Each number is 500 + 40 x the weight over its row's rms, rounded and kept within 0 to 999. Layers, rows and columns count from 0. Numbers have three digits each. The size before them is the row's rms in percent of the matrix's.

# up: layer 9 MLP up, 896x256, rms 0.103, rows 85-95, columns 128-255
# down: layer 9 MLP down (transposed), 896x256, rms 0.109, rows 85-94, columns 128-255
up85 093:470463421488501503532484545496517515534480549476478493502547478534518562468436415484502479504525497494472522470506539538499518535498437517366519579553520461453453448470565506497466475545482456428489460572554493561526548506460478493484495514493443416521567512571474468446514463467496445552503455511509466430525507509502559479537557503527495546493562562484559469543508464495507545520532
down85 095:556492473537452459512484532543450425544470591453474506512445489492508536550446486493408494534462535541506569526526455578574551465542509543433493521425498428613497521502503504472469453489478553456457531539516466473483497534466439534472518507524490411520450473517491463503450467521549462459540511554515420543431565510539477556442500502525459479489467514472553441561497514494502524537562
up86 089:463419454499485536463480512479485519499525530503459513474466470460551539545422530468555542491562513469522531574511505540467455384505489504462468534424460501488501456501536505558469470557437515481394504433398485486482529485497522599502486431514451519570529525507484421515541469507468547505505494489487476488517516457536534470554496506443503504484453460507562525535447480543559481536552
down86 094:486515444353448547487549482539543537499496508497516494507503512482548542526499517571567528515581462447420495574494461517504489529510471459435468522491536546557508552481500464462582523492460476491491512474520512504482538441548484496586534419484583525416539488512431515479580542530537507503520484571505467462551480547558491530515461454517517503486472462519498483543480500548501524510488
up87 098:409479464495524478458409533543507514497472543460516561501499551519473536460516468536515534465543539498493567457584519456513458436429473494455454465510547508510481514487489484509537512526455472491465459522482544471490417478509510543516527506492560427458454522540486528483483468516487512500477470505590531493528521521492469514442536430486468496440497556523480525484440421509469500618513
down87 103:494487496568561501514503529562489508499481518497491472474486520448463409497510486470541498468563542508527557535443528553503488503544557455520501485463516505530543502479544525503471479451550531493504463507491388476508546510497516596522526453417502581572510470576541479508488426588511476494493504514494477516464414506422481477511497435475536430517412482432503463444510460425450478545530
up88 100:441459488505505554495466543517504542555468452509500474440478618483490516627534490473440496440480488492403604486460499454522547467524543461504514501441465459518501510434513510529551506478569482440495524540407497573515548503469472392501489551508501501459505474503418493503479489502474551544546435548510509473496529486484504526432505454538606490473473543483473477502547449564512500476482
down88 105:475401515507457535459563598481515435483515514557589483577507471554450516532554551497575447474491490400551500547539558481445451489455492527500556525477495512474477488474427501392490454492526477457509531542417497524498484488540615457525572422494491528536519511514448473466487532543498486490544426476527523468505497461538451559518545497470608490528562496500460539530536505523432496548522
up89 091:492451464423438542492475517501504501494543535490481463488498484546525500492522521459492521545534481550454584546501500381516541454471439465490473548448495587484504456508563484484477536496437456492468526533511534507444461458569430501526444497474530504581514486395555443496443519483476406449537506530426473413489489492469507447500500528485550532488509483512499546465504560563516473506474
down89 094:561513491501541486546540530537508517542518428495564452473500504456491595459541425510501484467535490461559506480575487536522461510454565503477536500486490507490500472437574498532483487463472470514521428487534478458527595437523539534491540409475511501473445534509473545529515532493447549450485534520518412489486542416505516518479526575503452460480401487461467509497450599584472544504535
up90 094:600510469548549471498442500531507505492466512466494511490514477501527485484534469488458539471478459471528464456447473474514429464522460516523502505550493484508475464424515531526453518481503520569459454503565456407583481505537497494498565518506498446568515537485456509504554453465444487486449543511479468541452495522393471511547483517584477434458518484454453486489459479464481562565487
down90 101:476463588361495511544570574421522512488496446457544453479504511570532487542477521554464528520502442515477526538548474487493519548466519473454476473412557538528505512524498516512531489489455426530489502494460577527441492503502427493569478514510460523436483502565443537457454530460556457474495524432503472503462528478511475539425527470499532527570470530521573469527492501507540499464513
up91 099:565536506474449521521460510391553518512468486405493511474556477482544471483521467517517539525534516434452522474557574513505475482502451446513487489499528387495510488512504549572484495456422515534460486502504516479468442488477553530541509497434422506562552528574451560441497454479464517420461457468532581483513521468543466475519531543478548589500524502495539552446500543505522502476552
down91 100:533460445549517538543508561507392429475456439517436499490538539467474492537609441507389504516553485500515525484471508556494506518484501516557581494469465439488483595555479496536553492488526479544460544470590542529510484505525530485556525483518505464537537548492497486468548545507410592464494473432484616510431441511518448487496424462499497525505490521480490506475445476486502555504546
up92 091:440425462401446499513489526519529528421470557505498544449513417513499500473583497485493508610576487505481518484541541534526537430428436584491505483466471503458466487563515507519484579527587458486554528583473554484446455446477539459445529492491434462512497432487505503429523426553455554556470572456524508473574495483559481463474494467504493442510522450438491496533524513429478561516551
down92 094:518479457590517518508494523421487471485439545473447484564600451451513502470499455544480412559486521492552539514558527507466494481527522448438508454481492572517546537461453483543443487522496477473541425564483533514518427583533512455527492516467489499419499437529441476574493483489496481483537498487444537498460540471490515461508555473467574561487450469532494461501518450477522421478455
up93 104:408471492568495547597524492567520502531458484543475501459513470474484502535442492555480503491551537534503490475531585544490484553522495477635529489523452504451537484477596502546490579447539535507475485512493528519474513423520525486509501504450488402497508533578509499506519514516566487436500482415577499492544496498518540516504527509502524470468517523506501492537552451485430482460567
down93 105:446449447440552488521513499451484481484507507458565519483507444501553472523505512448463529537492520469486485500468580513453461489517529542448491420521507465533510508452538470492525475431576499490431538539506531489498517458508498492515500545500518441473495510478512603490504495476481506548420537519465506523503566404539431435545518436489503508442457468515447479484484570505515505505510
up94 092:595509530432546488545501513471488547479407514503572437505473483483495518545503499544522420482512499537527541519502529540456531458488515538549540456489488481505513513476404493483494568549516498431557494504433571573415475526451492485435514461512557518541494491470492529494497510466442515519475417537517493521460457536484548462484492505572504449450458502468517467507492507440421525452562
down94 093:457503506476473460519551511565606496506582493454462459620496463589500543471472394434498520593497541498517408460525428500535504495565448536484526469490562488468536479487418534531456462522463463467491525494550431435551497518509500416471493509471522483506538519454532456509487517513520465509513460427491473496463497472490505548468546448444478423494520537526484499485496504501488481470438
up95 099:572509466478508505500469482541505501591492535435516565484533520521487498481549471499453497488515492519525555529492524510485485463486525446518548416473568485610465492588521496493495504508456502435507495401499534542458535525574491462552490471445557519524562529566529531446485518395528500458475525527502562505474469532471486508487486496478528508483454497516519491488512492473522443542533